python train.py --norm="layernorm" --qk_norm=true --bias="all" --lr_mult_qkv=0.5
Each number is 128 + 24 x the weight over its row's rms, rounded and kept within 0 to 255. Layers, rows and columns count from 0. Numbers have three digits each. The size before them is the row's rms in percent of the matrix's.

# layer 4 MLP up, 2560x640, rms 0.0289, rows 925-1011, columns 560-639
103:105139126134115104132134139120122166108154121122132154139161132123101095128131156125150128114131119120166094207132113137146093108126155147160127118113168119145151120094132150133135105075089116102130111125162143124129092121114160125144131134
092:157106131112096130112107178106112149153132111116142166118149128135114140134126098097095123166131136135075125150184146108132137085090140131126121109136139109140112117103082114134089084123129162178090143120141131139116152118137133123130133130
098:133123108116103137089067113177156113147143137132150088142125119092118131149132107135140155097150132110118116161151129125117188142102152129132136102094147120128113112102105127155186134106136120110084113161164115212099107119129139076124130094
099:164110154115087117100101135120122162123131121091099120084139129106123147146117140113133123138121114137091083156150114148100152144149130104153127101061151147110113088160091126116185110173097108118121104155134123188121084167131159123108149124
095:113183133120125142129133121139113152104120158145140125092115128099135166157157116165107116110155113185124097171108148143110103100103162128091116092145123176118115141119106164170123110210106138143120138100125120139062165102154140137114106115
104:135178138146135178093126098138146161099113128078103166137129136112100127101130153147106128129145118135128135165179145151101130093140106124123116135142107092128120152104135121165127125092112108142128094097143136126122139101163143132131081149
104:114106141146089128122169133148134130137134106103133140144135126069144182146091143113143142105136131119076088125164121140150074149113125150180131166148112121180147149174159150128130061118107126145107131154157131146128169158117123089113094129
104:103147128126120094164111156142169165131149151109104146118119097144142112116156160151066120104152135145120176166134177123126100122132152088100125106139167122128144124113108119154124111112147109107144112098106144131100122097123095100101124124
103:137130133161120092181115165106083113138117180108115130149143132138112133096132136142155131105144151143084145101156144140145113110119114131132155104132150135130110124154141104125129127108106132126141141130132120125108109128104163136104111141
093:116081124128149093139164082162130144146144166062101158124116149118081178143119138170147125090157121171131132175143117175106140149171156138076116143120124164124133131158088152159128117151134157155119105098115121101140094083122135153101128119
099:122168129151128100090103095098092122125118155129085150124093159062130117130111095120042089136105081130127137152105115108159105116100154115143100172110145128119097148114131148156127150132137111170147142113146114132098175119176160122160120115
100:113150119113092094122140076081129147097161115166143154060170158161144136146109087115152130109125109129135137149101149066109162125104131184145124116126135094117138114157138117131191089118123104107150146114097145152108114148142153126145146128
098:149145118095152104110097146113118102165105144147101144132101121128144115127150111161129122125117133119111142163102128136152149166138147127143155138114137157076111101117121140195119174103141103126149118098108137110068129088131153119138155127
112:102131143117125138144140155102108112128103123136113136102127071101114152102133159153147141118130116154152114124125096125137116071139180124118174128086124134134124106137163129193132133138136139142112088118109115161124114110114171134118127130
103:131117138141115131129117121112126125171113130101101118134124105144102132131116177125139136127129161145150146150112136134152137095129086132124144098119105089112154146158141115154135090131140109132101122124097127176084128168154109125119131136
089:113121147134110142091182127154133120102120137118112092157121130127134136135106105154138122146135136088150120163166168163128134114123134140109143120134174139149123162164144109129129149153113133169099076104131141137147108101119136155132137127
100:121133129143097132077101140147130114149147168142117096177126141105119119120086165160179135125110178177077089100151129149142131099148108146160114122125154163127145112132079137120097123116092108168134136144158126151130143137105176108112138101
106:137112162160115129150131118104104124159156116141117161090147108136142124119150080117133101118134114103172141105117136131113126125089150120115120142133139105126130141184172154170153122141116120079154138115081118151122115090146131095130111150
101:107137135157110075113149152119121127117139155130109154108122109117126112129151134109072100119120145119120104129112138150131094087120180198117168164107127136125128089113107170140079105153099123172115134160132138165125131065156129118149106141
099:093101111131151135186151141133132134080085175095074139127138156171149103135146129157083121145147136130101115138144102162154113103130172146144143118114143147103158121139081122139095114138172141115132097154135177106110118156130165152132102117
101:157126145110141136137106139069147125161103151141131102124148145126131123137141155134114150122137166128140148170150172176126143070094133122123140113104127113153121141126131164164108131109150120113149152118161121099133149131125175171147144064
102:105106144144094084098132177139119178075162113137145124139132146072115134105149120123093064120110120137085104141154122138153057070132206176097153140145145097122120162134120132118126113126124123161108081120109135115108156103151181070120119148
109:103104150117106188081107120144160169132124095117108117179130125100121143125078116137121076168125168098152160140109154077128151091122136147088099079103134125141104144128112138162150108139104101138087107156059132165146162114134134138116073118
099:120127130180117129126136152163109069130171154133130136169157169120141234108101146154132141096156132121173123080130156131101115143112129113128154142137152116143108125154102173175118112146120110143154141120127099112149129086096141133169107149
096:143119148103122134135131135137142154099140127145150110106081102131121102131147115133109099147139124120146136179103163153135130102190163121162133122087104147126113126126126143155101169151136120132149111144125072158089115103142118129127124152
098:154143100174134094083146152171108082077129104102107130108121119081132142162106123096133119147136161156120096157121117135137105123131163118156133164132132147171126133127154168073096128159087126141133125137092120138153158102124167147120125103
098:103108185152115135169147059165122124112130116140114101094135160115171107153108117131106168122155152137150138092113143147178127119134132146115123164106131109123130128145134147175150086173081175145146106128073133140131114095165154132156118121
100:111110119137121129095114145082084144108136103103103143161113163143122174136106106123159105125122125112127069144163146144108135105102164167140167143123134150127118152134120183136124127156145101136131108124101127060092158080115118123145103108
096:133150092115102067077130138109109149117113112135129157068147137162113082130140126169114106113144137101092121110169136136133093132131133130130141127119123141142139123096107110153135140107138162139105139146136141159120127086172159149113132111
099:094127145118174066134155155057117128153094175122118113132139109124135140108151168099123120119151124169108128139137149145122143099126148159133127087116124101121130112098154162101142138120132056126165132127144137167106128119151082106135117125
095:119144136122127170138132140098165191094183102142156117123117166116122135127107091132149107112135148108095109117126102130107117097126142108166161128140104103139091118154095168154112109122105147157120056160125123132156171103126140138130126127
098:136142154131129107142104127186129080116119110122063159074115144075086102171093124154072103119151137111165130120123095167108144154155146133140137135116131136099096140101147126158122134151170181141137180134109140135097145130152131126118160119
099:136163145135115101124152089135104122078135145126081107168150130125142128110128088138095129137105144127110120152102169135137139098125117141118136118142100140122105129143123114106104129110126112154141160182098141139099129073157161101102122093
096:057139125117113134063145131137151126099155157125083128149134180141120178100146142099102095142081136090113111161148134076151168119085157125112158120124170133106124116131061086114105108174118091121118113152110123127139171096114131150118091133
104:113145144132143135140141114110110104113166120127123120120130148115140134136101084142166132122092141099107081105143134159131133103102130123165136113089144095159160120183111166148175078101116152102137098136153112102135145143138122118131132147
108:130133111137090147133067174138156124129092156109145144121110119120119161106107161137184120129118128122136113102112120156139077100186163102187134138168161147116129159117144110140130122141162121138102151142152115148094138148126148129134119148
115:148178144117097111140147102087089140088161093166139151140159130159103124138113130123156137113146123103137126117083107150139093079082162149144148135146139115121187097094142113135135133140121120101144094091108089162109131094164138162088114129
112:098136140155153095123099161146158158107140143113134112126131129108090123149121175129141078130109133118152157136103125124084136096134124106164132123101130142167115182131118094123156112113119113110180140145109080171147118099140137129115104110
091:168068107113106115153152087144126149141136088170150163112160098114140125118123104108076106121179172126143115145140111156066098138098161166118177130144097099142108122152108162150140087099126103148129095146135136119133113109109108123157145127
095:101146122141129117057164093145181142074195151114136120174071117092095107119108134115125118104088178122186113146121076138145068093144133132121149136122140106147128132145075144167154151132101114174163107167129125166126133098125156156128117131
092:130178139120151093137110182122112129101138128080107129145111126121091104137087137116143147109100153118129146133174153104131116114124084124130199122132151143112131096173115141132110107089081093121151146089113142093088132106125154136136094135
104:088129120128138132123091167131104149111125159124126146109132139154077110166177082115044115144129145108135116111141157135150128110103158128159179099101131125138127115146136181127119116116153143174156156130141119155099137111079143134145085119
103:156139146132086138151084129154105102139140105098113137084103162152124121119140109125114118122129123135107118163157135120135132145129112135185170151149129135143098177114138117144144114140095130114134157152157124105122119129136162087152144116
100:098080148127135165170090150083148158139130124132112138106127116130156129173123143137110093117110101114142127153117126136131201120127117124136163128061089124096130124150122119182155081082135124122186124119039109176131159118153111145132154157
101:084113108129120126113132154144117131139157112084128159119093168129147122138117128115140165120140152120145133140142140123113100153182117121114145139184106114139126161133116142175132140181142104106104086131150119107124181090129159130107080112
100:088128125097134133149134125139131107129135160166143120133119165122119116154151138179163126146119087133134102109138082142195062118120179149152137096165158106153129095119115174113103104112140143154093117138167108098075132120113134129152107127
102:126084138148117141169144140150118104107118126129119113083133128103113133145123120115121132130144103128088121167129119130191119091116138145122136171100154158122120138103131125170127130153135124117104112159121130155086157155122116153145097100
097:126111131133094085162146124145114056117130117121111122126080163099084083142161178152130159112115118144113157130150114138170080148109121137145146132120101109135159080134119102155145102126168134151135154149133163117144113108128130098109067128
095:093145142159124152116156128140082100082150131124126134140116147135126136168100084130113139122135106127114127144149096111120109149127104148139099132154159149130073115131115153154112128111151136146145142168137145074118119091145161168141073094
098:078153130137156056072096132122136169102128149117153183073085151127117123142120114141117098103102121102133171106097128142095101114117162124137104109108107152144107147148117096159118108141122126127138129118166133120092145131155188109160106104
098:157137168139131116142126141116060120130096162135121117112137087115151099115126154163091117120157133175127108127132146161104175128160173125131136128151106107116092143146096083150090129132142163129147148129131143171112120093128117148092087146
106:111097172124131135081068098136173107107118142119106116129115158132118124156149105145117095116108149135132139130141176112091154145141136150139129151093128167136123154135062173091106117113122102139093153140096131184132107121151117139126124091
103:112110116102104124090134151146098133120182163105094144124117149139073145101128096132079117148135113154133117152130124107123082120155151171142106140095111136118096162137078124116115093147101109152126099135100108115108144116123121141126108102
102:105158137131117163107096152117126141125148139136083089132199134112125135150122092124156171129090166098110106171100186094131124136120121125152157100077111116138109126132126108115133115131095120135163127180106118192172118145142155116098115088
100:140117142154156133109151133097105143114116161111090111151114170121150114162121107149121107144112076119135091087153171118159147127132118148113145092131138140127122130176102144135093168156147139152124130103099122108140094117176161126154134104
099:126134141133126131122137157147091146108123113119106157164154134144116108149162089134122132109147125105134122125139214096105140141102101130148132095103151122132115151133112103126115127157116121112110107131121122152110104094143185142139087121
103:149126151078120129170154145078141119129132108139121148157138133120160129129155109162117122139161146115125138186135130133144134157096152126136138138102119132157135090104095158157156108117114102153129095105098108124138158094159133188103153083
096:113128108150139156142145117092146120102161157097161159164087060140122172147124129148164084105119145124113115127148088143111088128153116106147117129156094128140119123164140126151132145151118147146138114182119138066137117131118230128124140104
113:083136141077139126105123163162114150095143147147159107141130127099103141144137125133108122148117126146154129100128129131112077131206186139136128120151167106087131108112139134149094172144133117154144130155143100223132119081119136112127146095
096:114122096121103159106161150113076129096162147128147144129158121118111148119112131112167122129108119078104141136172145112110126116126139127156118160126138102130132171140114115107113121108108170153156138150153148169093077114120154134159077135
110:091090110128113097167076097147153155174159162116149143110109123157103162100134138153103140138147129148106164144126132133141107067111112114104107139195113161174154122081153105134108074139098118121098076136101112179063209173124116131102150105
109:157121124150118130099160151151102119130151154103124154144090142107128161143107116115122132160132131136130163192132192150129149112126159129139134120119135123144094131156093166117146147098078110092143102128109135110145143115113123108142117070
096:142139133163132112112141089179216129131139151100097132101060083046128130125159171141088129142144116140167162139098143176131125085119105099125144133179119097190114110126125143110167138142081106121156122162114124125153152084117129138157171124
100:121141093106137117121117072133125110108153093134104139109098102088088167140086161168118107145090148106095165134116115133141112088169140122154125122140107138167131174124133117119165169119098126134120139125136125108152140140144164124123146135
096:119116149155095120174105141119152124134101121140133150095144113100117106135150126138104107149159129162151086099130124124139150145128099132117111153064099098140156111114148143113121125142108126111177164081151052142071154165124136122113173115
095:096138136109135170139160099142128152119173110136117106120103134075127142148131108130154113162109129088093080169104193128112160112123071132158143162149087166180075132164075103152115135155083121144147128136141138122129124129165107137163122135
093:084116123131125133114125132130119146105134128130142198148148174143144115153138111130065077114182139171087109128121153147057137119119157143177117112108137151121100118136092141149124091150125113079116126117119141124116144111166119122125123096
103:101131143119113176151096152094122162135134117163108126117092111143109130142159102159075146120129120117134111088095159120130137105137184125112128136062144133131120111103097154162117109105132096145167141112106111157096109092164155149116139109
096:098149107154106159147124120133081115125105149130158101090108147120092157132117154148099155122125121125181141090122130130096101123179140168129112136134134179138049114087082132124100111161116144152110142120139129093173118156125111184164092103
096:120128094109094159154153148089132135117124144136082151127133124149110111122159137106141134164114145104135112118148147153130142122142101122145143119080106116121106113111142127086114126170138125154163118154122112226127102132100159176150087135
103:133138119164129140166140139158136127096160133118083166119094121115117106059125154136135138169165109135128141107115128151161079111121168119136131147175154106125135101149091127161119124120120144114134086109130122152100136090163159156136106150
099:156157140174104142117147131132116091097136127139140115108106136129039136154138124156106093118154131114145109148170147128129109129124121127183145096147144153144148169103112136159120117139119157124151089145113122102110124162108132147163130094
107:126120115096116090103146176092135138112135116156101164122134104149089148105104111115088115149194133161133133132104132104168098085123201140125122112121122119099101144133141123118170127140111116135128107134127120134149152115151092139127132156
101:117121114118138117093150116117114105159139113140112125170150118147086111120085072197132153144095166110143108115118134116128119119127166121132163148144164126124144148134110097134149170074141125120158130131112125101110150116188171110131107131
105:101146136145155096076165120135119137118143139114123138112133134110087148149116185145124125158144164149093121091172127135148120117106094110119159134140161129169129119122118105121134128098123094155104094161149114104130159130123156128141123103
108:096184151149118098120172126148106141135155101118117149100070115135089165121145153130080145125118173118114148111100115165155108121104149169154147144166132133145105109120138175150097108150090120156164127140128147130133123105147182112151104117
106:116137123123095153113147193156131127085149133127119131123110153166092123105152104105084101159141113134100163152138150125105139145146124153119091160134109123152073180121116125135130162106178139188129117142163134115191147118149154112112107118
095:126123092088109109105155130155130148084124138113136114160117132087067105078087168134130109119162130170111146124105115176120111104126148121127129146124092103126108143151135109125152141131113134140137152147125151170135149081100150076121163125
103:117130120137146110129112121124090112126186108102081097124114130146120154098141110134103115126149100136142160178114150126153120115121113091106158150080110131136129118137118124190150164126138114154137148111074129162122127103160131127122140093
103:119121111102097116150169130121119070136126114099141116134103082098130168163132169168139130114180145148110093145127114132109111100138176143113129112129159128152160105113133127194119103153129124149133109134127138187109130116112135096147130155
109:094126130123140149120073137091155145139158133161102147142063083117093137114113141120114129134144107103148131164104139142120121129153143111200137124111118123116136149154116127133125150114161109128132113134126097131068129118154115140128121124
098:108179130113140104164146064138115123145157130144104181075112107110129159092138164128112103133131146138121148124108154178165089109126147091118134147114144136128126122092130118194143098134132086131151146106117142133108134125128121130117113108
099:105119122111100082196158120140148141113147126121130154133179141141119113103086081135115141154130171121119116145112159099137158066105191131120122126076115117128141105139100119136157086145126147159126103154131133143109132133150151173122115178
102:154147100137097111088137104133115101102161145109091075137157144129140106116141125158103116134135128107140100115201155144130126106132172080111156095090138128123179129096106086143110134088163124124084123144165121144107119135122143129152148143
111:142172129120157155132160113129158134085164151127117128113079093093111138123162161110107112116113163124137108155122134116133127150169165138140131155142106100148073142143088141165138178096151122135143097116139118131167122078127127120111070125
095:140189160050154118129114139116114128144153137113102148154088170114091098146119084160131133126119125111153157085067118132124109188181140100117098093165127138111149128128123165118087157114095134127106118080143124120107144140108125146101114095
110:129132131107127137106114172123130153109118106125154135132093103077144152141155141123116109105155127119105118137123157162093118106156127122144101143120087180140128200121062091152130130169108099129150123144105147123103126133142126129061078114
# layer 4 MLP down (transposed), 2560x640, rms 0.0265, rows 925-1010, columns 560-639
102:123126177094114159134155061136135094143134119116085111100142125130155098084136097149134142102134136126106142116122115111129157162161137134109134141126072113062101126159100150108143155103129138168157162125128153141133159145167108132104125133
094:134157122152154133134147092149144139109134145147129083132088144071142131100132154157167147125096151155131107111080098110141087161181118177142155124121112156116155139128138123108139156147155105127175109135141130148113108117100102097101117130
097:109113126141175149146188161100127134120134121089105140108112145132165112125146164132129126169080130126072134130103122119127116097130121139111137165148142102174131118118121119086114119150141120142172200164143142102128162128151098133155090105
093:070127136123106134135103104145115097161083165143188109120097168066106060105092167133136098134114129148146150118101156091152137128094129129183115099095124103150128160128127145152111140079157102108143136153131124092173126103103141122158107143
095:146118156183125103142164140148100087133096103129091101124152137208092090129134121111061103149133118116155157128130108128126162121163136136170125135105152084159156157102128102107144171102148121111158140154126127126127102154088097109172147100
109:124126155079177131090134133085098120105158104145139113106113121135075107128129139114130100175097159152118149128116201119136166129088122144117146108107120121136136125111109128114165116192117109172117151176106102121122151137114172118128152123
104:100182074168164162115133138170095170108154157127178124137090131208131163131092072123102125151131079106138160135139165154098144128103110122123149120117165104150111134129121145104133140137110116121104113095138118135117120125125158112165131116
100:093085099105130129123134139155093120107149150146133147153172127144147150144162144147153163154108145126121109088126111132102153133087099117100140155130101160129086119104122120115143129148131117096118178161127116121164131156122143107148076120
110:125078128111133169152142112139119159149123107146188117149144099128116148127159099110107123099138094149137138124162176153096119135132141149135147126134105116090137123111132125126127164154152131134100143135106130117150156140102112139130152112
093:102148110125122142098086172128124155099139151192130050124133144112127109120123143120110109124118120109119137109108152117165112103062129135119141175129141074101162127106150140145098138094137118103179122117124142139136158144119115130139102145
098:116109166108134156165158151168138123131181163114141129101163103160117101144155171134168161118165176162117120146098211177114147114132094174089146112118117154143134129130107145114097122153099134125113154162130154147097098148102119130126139107
101:136148150150140113197134168115131143144139104109122150134081110074103132082125133131115088124129129135140113143190087155129143090144114083125112112080173115123132123111112136133126125117124161118087094133153107122139120140132153129121093178
096:125135125154130116138179126133099163119165113112111126118129109120119136114117105142112150124139088082187114107103112144096075096107173116150155118148129119155172130105143154145151109112116136130088134128132107178206147140100090142144111100
122:174106124147084122120119132093119087174128158120125090093129091165122107158153103111152119169152137144127120130120167127175127144134088110144124120148161150132184129112128082125146149128109121121117159148065066112112122127112132138082148152
103:084153131110164108121168142123122107125119140125084177115134093102107156130146085123113176167129096136153087125167133132139076128117172116148106161082188137177132094164107142177088110138122100129167086116141119103110098110111142153135137098
086:118102086139136139111110139081125152142138143118134126053143151128151142155103145124117124097076116171123191129124111103149156121086109140160124132139097162126105143145103159102079107110107155108148110173106148135122126126129113098103140162
098:142091108179141159138117157158109139108103114106150135094086101110129113187111088106061140105173064096156183154101145109117091157116146136089134130144092111119133135141115128114147138144134128100151142148130115107119124087131151148151099130
105:141155120103096117120123147147171120090105146113127091136107118092104147135092169137147185112147138125101096144108108125152129130133128141134123111115147140102128131079067118119117177148153134165136151170146123131113163137126120119136144128
103:109116113105095139112135054138180148127118103102118121129151100148134104147124107152157130161179185164128118126139096104135134145116129097110106179133092153117121120093118092155132115135168135132139106112116129144129136140123085114128109164
101:151118156142083153082115151146137143202163121138129118108105119097126128173125123141108140079169100164122104141155109139086136125111121147116089090123120121179093147154189122106099136144078124131109121075132121118133128097114106124100135118
101:115088133121095122130117103167164131124093128120121125164139126115109131106115090112093093127123117145110113106124118088115099166177104133131103107147131137142073098121119125163144120114099127164121142142068156123123120129104118111117076158
101:146115153111121148144121109115137113143148140118107113093084112160138127139108118146132175119120149108141161157146174126095152187097101070134114118135145172153147098108113128100102127106173124124123171156150141130155092146116121138111128143
116:107114123157131149167102129107105145127116131151141118106143160134156127090126140143102176093119102135131129107146161152135159110151108113125147146105152113153192151132135105133124154165108165105165117117138096118083118137132147142101111133
097:153155108136144102089120114106158144109122095133151173070138103101111092112152113114142104167055151121178133151146139125130130080154145160099131108133127096112122115120127121129147172091093108103113119137145140141117108131110142110129174107
092:086131123090127114137162120113121107120139110140092139142120141149153152097135120111085099134159142144139167121137152109107133132111124123104173149150126144167107144117113160148121156120101106121071112139154103113118132124143108121122133085
095:149172141124125128113114151137125154133143145149158073129112113141122136154132142149102137150122115114129137140144147100089133089163093148139166116126121131159136105120132111147116151135163177108103147107159116135123095146132088130133134181
098:122127137094113103101106183145151155166169113131107170154124086112081145141149137180126117135116116122101125153128114161093172114105130110155132109109129145164125106144108086109153152119158099160144168130137091144166133156085097143078126111
099:113138125122100145176137127173123145180147127146151125123128133123130131118084136132163177105116113097119154139124108114072117109142064124140156109118084096130129124128107061105141109109126138118110119126143126148105096161146169123095163126
097:114110165164165154163118102129097078143122162132130135146094146100115152142170128120155152123150131147169146133123100131137154136143127114134107112119137133151139148119156098144133135131153105121179147172135101146153130145100123140117123105
098:161111080133117186060111124132146098121142075143108147120089135133116147133121094155132146140127105121120144105147115082095114146111138128137096126130117132107149149145113096136143135154112178114108081112109127143133115137136143161094149119
093:127148096115109131143140110114081082129118136123112130134124113146139131103142117125132129180101152125124120098152135094098173132087086121096096191107113156126175153135113146127148119141126123118113160112115191113135123152120123118155134098
098:117102100097132135089147166122121162172118128135132087184156132164173146102148104120147172114091135129117136122137164122117106092124098118114097141118157163160158116166153150136112133144057100125112111114116113077118106094106108123145076095
101:101113117117152151091166145174136156150118115113186138113103108136112141156122150124165124083148126146119126116181096152100131145149071096161131164140137107167133124088143139156138145151129115116115140133163133107143148156108081150147157144
097:180105129132182117159095121121130141139106090132159158104140083147117094143090115131153164092154133136126157094137103162131125182156083147145129135123077126167131134112171170163122124110135157160110115120154136152099115136139151129173145153
103:139149134163165140069129150136124151109117103133156111124112115149134145126140182094072128134119126095144117158152172129136110120078117181101129148142109171106157132104126142108096118133120127151175096117170119109151137149117122125124139146
101:139084185148130100095178129142103133137137110148112133130178159150123129120143115121096118133115088126134110148148136093107168149073084148098128168102089070146113135158110104098096116086123132125115144098122110129137111096109127145136117140
115:122114081153107132127125109120138118106073111114114086177157132154136134113184101130144152131136115132114111101114136109153148138200125134097097139169103101134141139173135093124123124084182191119132174114130124113107122151140139162120133132
100:125137131115140154130146094133128150117108116100126153151151116126127136129131092126107150124113152100135146130154119112123145140094096130103133148173122111137159160143120158136121175098106149137105077101119114092125129111136093119170128122
093:104155135129174155124130157139116091127126173102115094132114125119113139144141159130160148128080139141114186120099143097182173096087102099147070128144181167159175118105166132088127206130141138141130132128136119134105178138158140121094086123
090:136114133106113158185115144118095105143138139170142146143157156135170131150162138136139125156150128100113099104140171136106123170100137130195142094120134136151135090207157089118134130170131117089097128081159084146118125145106131134153130057
092:102157157098114142124129128155130103146168122132116121117106120148121124138134126172121124037133099124173131105136109113114103152153118123112156135146125180129141144105122126162115155077184102182163128118130160129114108139154115089137138113
106:106138111073116106140117126142134110142156095118118096137120131134100156140124159169138154098165115153129130139158071151126104087107139166105109150134108144115121110095142070102172165143115095114112142126107128093099140155145150101120182121
098:114132121134138163136155135104112142140121139130101085128156131143115160118099115111153125119114091108125143127132147107135111096120134103088097145106113153125125105148105118150133126127151157128088122104138109165143139126105118150096106142
099:126128130089147134114158091155128132156151122156087139135127102133123115122123119132111176128109163159097168137142169088140122131098114094090115121212115139143150120107144156100119164127150124128080150155215131131155111107153136150149133157
106:153136124156148098185112133138146120100113130133135126110173152103146159114113109110132112095122102106112136130127095131116095114115150136125159147136109141100134128142150184114078118084123136134106103162122140147088142135120156109163116171
098:154132098171147137097147121087106098122096155127125138106122117179139143104090121110132144135147127106169138138149181131095195116118077107157134154142095166113163149133060161106159093140110173119135128128143126142160129150147140134133151095
101:145174107090149124114137133106150164144153129127142151131106118171145136116120128144119112130123179151129144132116147140069115173144142120125125082169107077137111132138117115095132112099121136158148130093151113106168107095114121137129150141
099:117148102104115160107136136116151164154149144118135109131188081118124149131115121107114119151139118127103077136135161107097174121129112152139130151148146093123083168144106112132133168089108106126102120125132132171136154162108092133124156122
090:151085139147148105134136104072130110079133111155146125099140153096131161124136168152114082122109139117179097138164134143103156097141124120125170085116129105137132105142152114142127154113096145155147124141169105134136083158110154088119126138
093:129130139165087180170123082125129091114110124108126107151153118100080125109173139086169198141115157150110096170156120126134161133133102124115133127150180078132147134131137141138148185094131123145113127141138137123150118137109131105094157148
103:098116115128159105117142116118208139126144080111124161135124144152129164118161099153136154135097095119152185120138118131145094159121094119110124179122065123125150160082148175145152088125164104158122101113124084091135142126148160121155158124
106:159150145143067090154133145142141173150115128094153123129102150125129117108099162141119092082170139167117093129116083146111118157102134127129114086140153120120164104137160128178156127130092140105133153116120128111160163151134095137102154135
103:147131128181097098179097141163120088108133110138148154094114144129139152154156129114123157185141127144076152132111090125112116163094129102180078159121138089113118129112148139141141140090134144153126125127174125130125120126154110107135088139
105:106113145124123112123146138149156137135134083074131126125103140172110091143107141162127132159159093114120128162113101143077103122113157090164119129151133121133088145146148103137122137062135094163133124138116144108156154116108101136156112140
096:116171113089103119109092138136124149154161106128126160104157125150105148113118146139120140097147177137120144165143093115104122136115129152133113123084121088144116104127104128119180132115126107148151115162132157131093123107097097098085121120
102:144105083140132103127104121165137113163102152136096144128163099179121097142149128115157134140113148156117085111122120131167136133106143131170127129132148137137147132131127130128105163160130164140151124131137125123094125102132120108133138100
103:109110131123140114110147137110111162114169159139110148103131125113062124118125142125134131142126108153111099081118144117109120101157120101143136080172131153096121157157162100151154156138154181125145154131176109099099115151151128092165092140
095:129104155138123116109121151157104153156139107123122108079108170131121092122128101107102141148137109129132146161118160113146198138125138152148161146100133128119170111095130081102152119147156103153134142078124126195127109114142098150130152131
109:156116112171126148161147108110140125108150103131074133120144132116131157127123130120149137137137105114135118106138145143130153099133088079079169140120162124181156104166108152085128121091128140097081104112141110114066111134092155126094141146
097:118135180139146097126152141123213129154102077112103126133121124120132101144153141166121118119143164172111152124128137141110137138130148107111128115131127152112117092116145147168151123097142096147138107077127126119144165133151107095126170114
112:147131164147183168087163130118127117061089080119112158141125155127112153103136142139124089163137124131148130087107126079116141140139161117138165110100137082120105119154133141145133187105148124141129126143159144128154078066114142094158078144
111:111135118085137084109158136149150148128122143101149105138141135122127119113134149110141174091105080127132146139125105125175108144149096108111164146157110147103106124109147089150087103123137124170104137119182106131144140135096146144178117095
100:115103121111134142124150117146093162130115118158148093178163175139116112123125108119141091100144139122109068130162129113144128151125152110151107088102107133101116154142096109135105109133159143146115124111151129163129107125165105127122093120
087:149149202111113122111148179102146118129127166133169061121135129117186130102168127150117124126128129114129154167122141170133113115140163131164149157093116113070149093154129096141084140174185135157133128140113137139151134144123118156125105114
098:132161105098177122092133120116137153102143133134148090181123148137141123096103120137139161095075103094114145163140147134105119127152133117137137117191129144115099160158093121165106111117155160157120100175117142117175120078174162124141078133
090:140135141115159129123126132145131129125122076115142167096164138152097129137119098091159137112115123111116129133151076124085081138150151135106105129102138162076122097137142140102136138158202111154130130164145153121113179141127122134147123135
094:167118126137147097142133097108134108134113112132118086135097073123130144093121151141151149168089125106157137148136108098182129111181114123103167156136116110120152134101136118111134161084128124142136135150146105136131106146088162123097158139
106:124132107119092120146154097103158122137107155087129099139133124091139114099110146098164112121115126099098124140161108101158149125096113127127121100124108135124147145148112115091132139147149134118088158127139130120082094139103138106146176136
092:122133159146190118104142154112141165131163113110109153124148146122123133151086134103155147096129139147101144107139096153114137147096120093155144110142090100104142135174117154144116141135136129063131117119147120134124140111118198122107122127
093:138143109130158072144087106172097135136120106124120130150140106100123115134088098133144109143129152128150154184140122140104129100121131144083093169160110116099145151130105124153137117094117098100086158133114141056135160127144097092128141133
099:146102124101152128132107101079155129080125169136164129145131123113111131153134114116178120136100114153112148123135137093120140153113129113128130146106095140130128128139168123094123151151168118111110146145167132099127106133102146130097136112
099:183108139138144100164084107107153146141099118119139100060120138105121087116118169120109108123104123129125144128100056120156106105163151111104135156097144192107113130141131136160135139111156139169105143138128127132136117134119166100098155112
113:141152083134130143135141099158095098129147156098115103135104157130114139125125134139131116084170121128124090126135113171140098103142113132135167111144128158136158130176145056125111092066161088164124185102116105135089112198133131111100133100
096:172120148089087130141109149139064138122104178109130115109127133106157145110115170152150146129169137138109103123144159116124146121144113099097083097137135130188155130116163113130124144079117125138143105124139164188133096136146126110110113128
099:132130148130097176115126137146112159155138116116102141128143125119136145095094148136114086157131118128100141111141136139060098129142132152127102084164160167124158137137147092144117141086124113118123125145132157130118138149134167134149083116
111:116056114108130130116094153138093135113147150121139131121163103127107130141114134123134088172120164116128127137166146124131139122117119130114193081104170188161163124088113140097155125156106121131116161147145120139151163148104177106135127137
104:096125128157132103135089112115106100143141117134091133134139159121124121126105126154174167124175119129143119098149138120092097090138125100104131144142142102085140095170119150175141116132088123088107084141106126127127095100147115142165091119
093:087152138143151108101089111089136106162128112129099139105146168153177146145160121155134159117141124134143134123134158155132171134120116123117128118103134113167085091143143137159130141156137149144135124113158159105136123146156112154135098110
099:111117130141122156149135130130127132113055126144143135118166103159142113164134153137164149123130142129123137150118165114083157099103149156105117081136124119158118134117129181085104115128128107133104168163190148106121126146122126135127140156
109:123182126157137110115081134129124126117134125159118167120151141146112065108105111139129136153069108083096138153104130152109113137114134102153123124135077113122097159127076163124131111117131119116151104127164128143147122113148103135137099121
103:139146112064120136102150107130149121096128096093126153143133095089141151153130131137113112100151142126110127135131123124106104127105150123121121108132146152129132138128134128175174145084150146124121096170110108118140161122123080104138163104
099:155069149127100130142154117153099089121093119138144118128179143093108172158126117148073119114108105111126118144144117113123133100100103123144143125127121116119069115104137157105111109107165147176146083159123107126179151127113125128129107140
096:155154113155126155146110115130138142102104143110086154117115124123117144136126132095148130104131124153105133111136079127100080117114140153158117129117155184131169120127107060082138158067144137104123142090091126092116112116132138129113118117
105:127116197135165123148110113132124170153105160116144166141089103104106125132114127110167100147081126095105193162122110125104141159141107144124110137155130090123100127153115184119138112129107106162179107124096119106159144100123101124089126112
106:114126140077133122132156132131115131100145121159097123155194107120134145133112149122117116157147140124118068119155121111105147138132088143156124119126127140121146108142147129100125104147143128151155125140118156113125153125109112123157175102
095:128069116168110140133140101145134129157123127163141135073145099148130138111144152091069116133105090137132104162161145115147109056116170144144134118094125140155115115132147111145130094149172132120132139165096150152141124096141107142123141169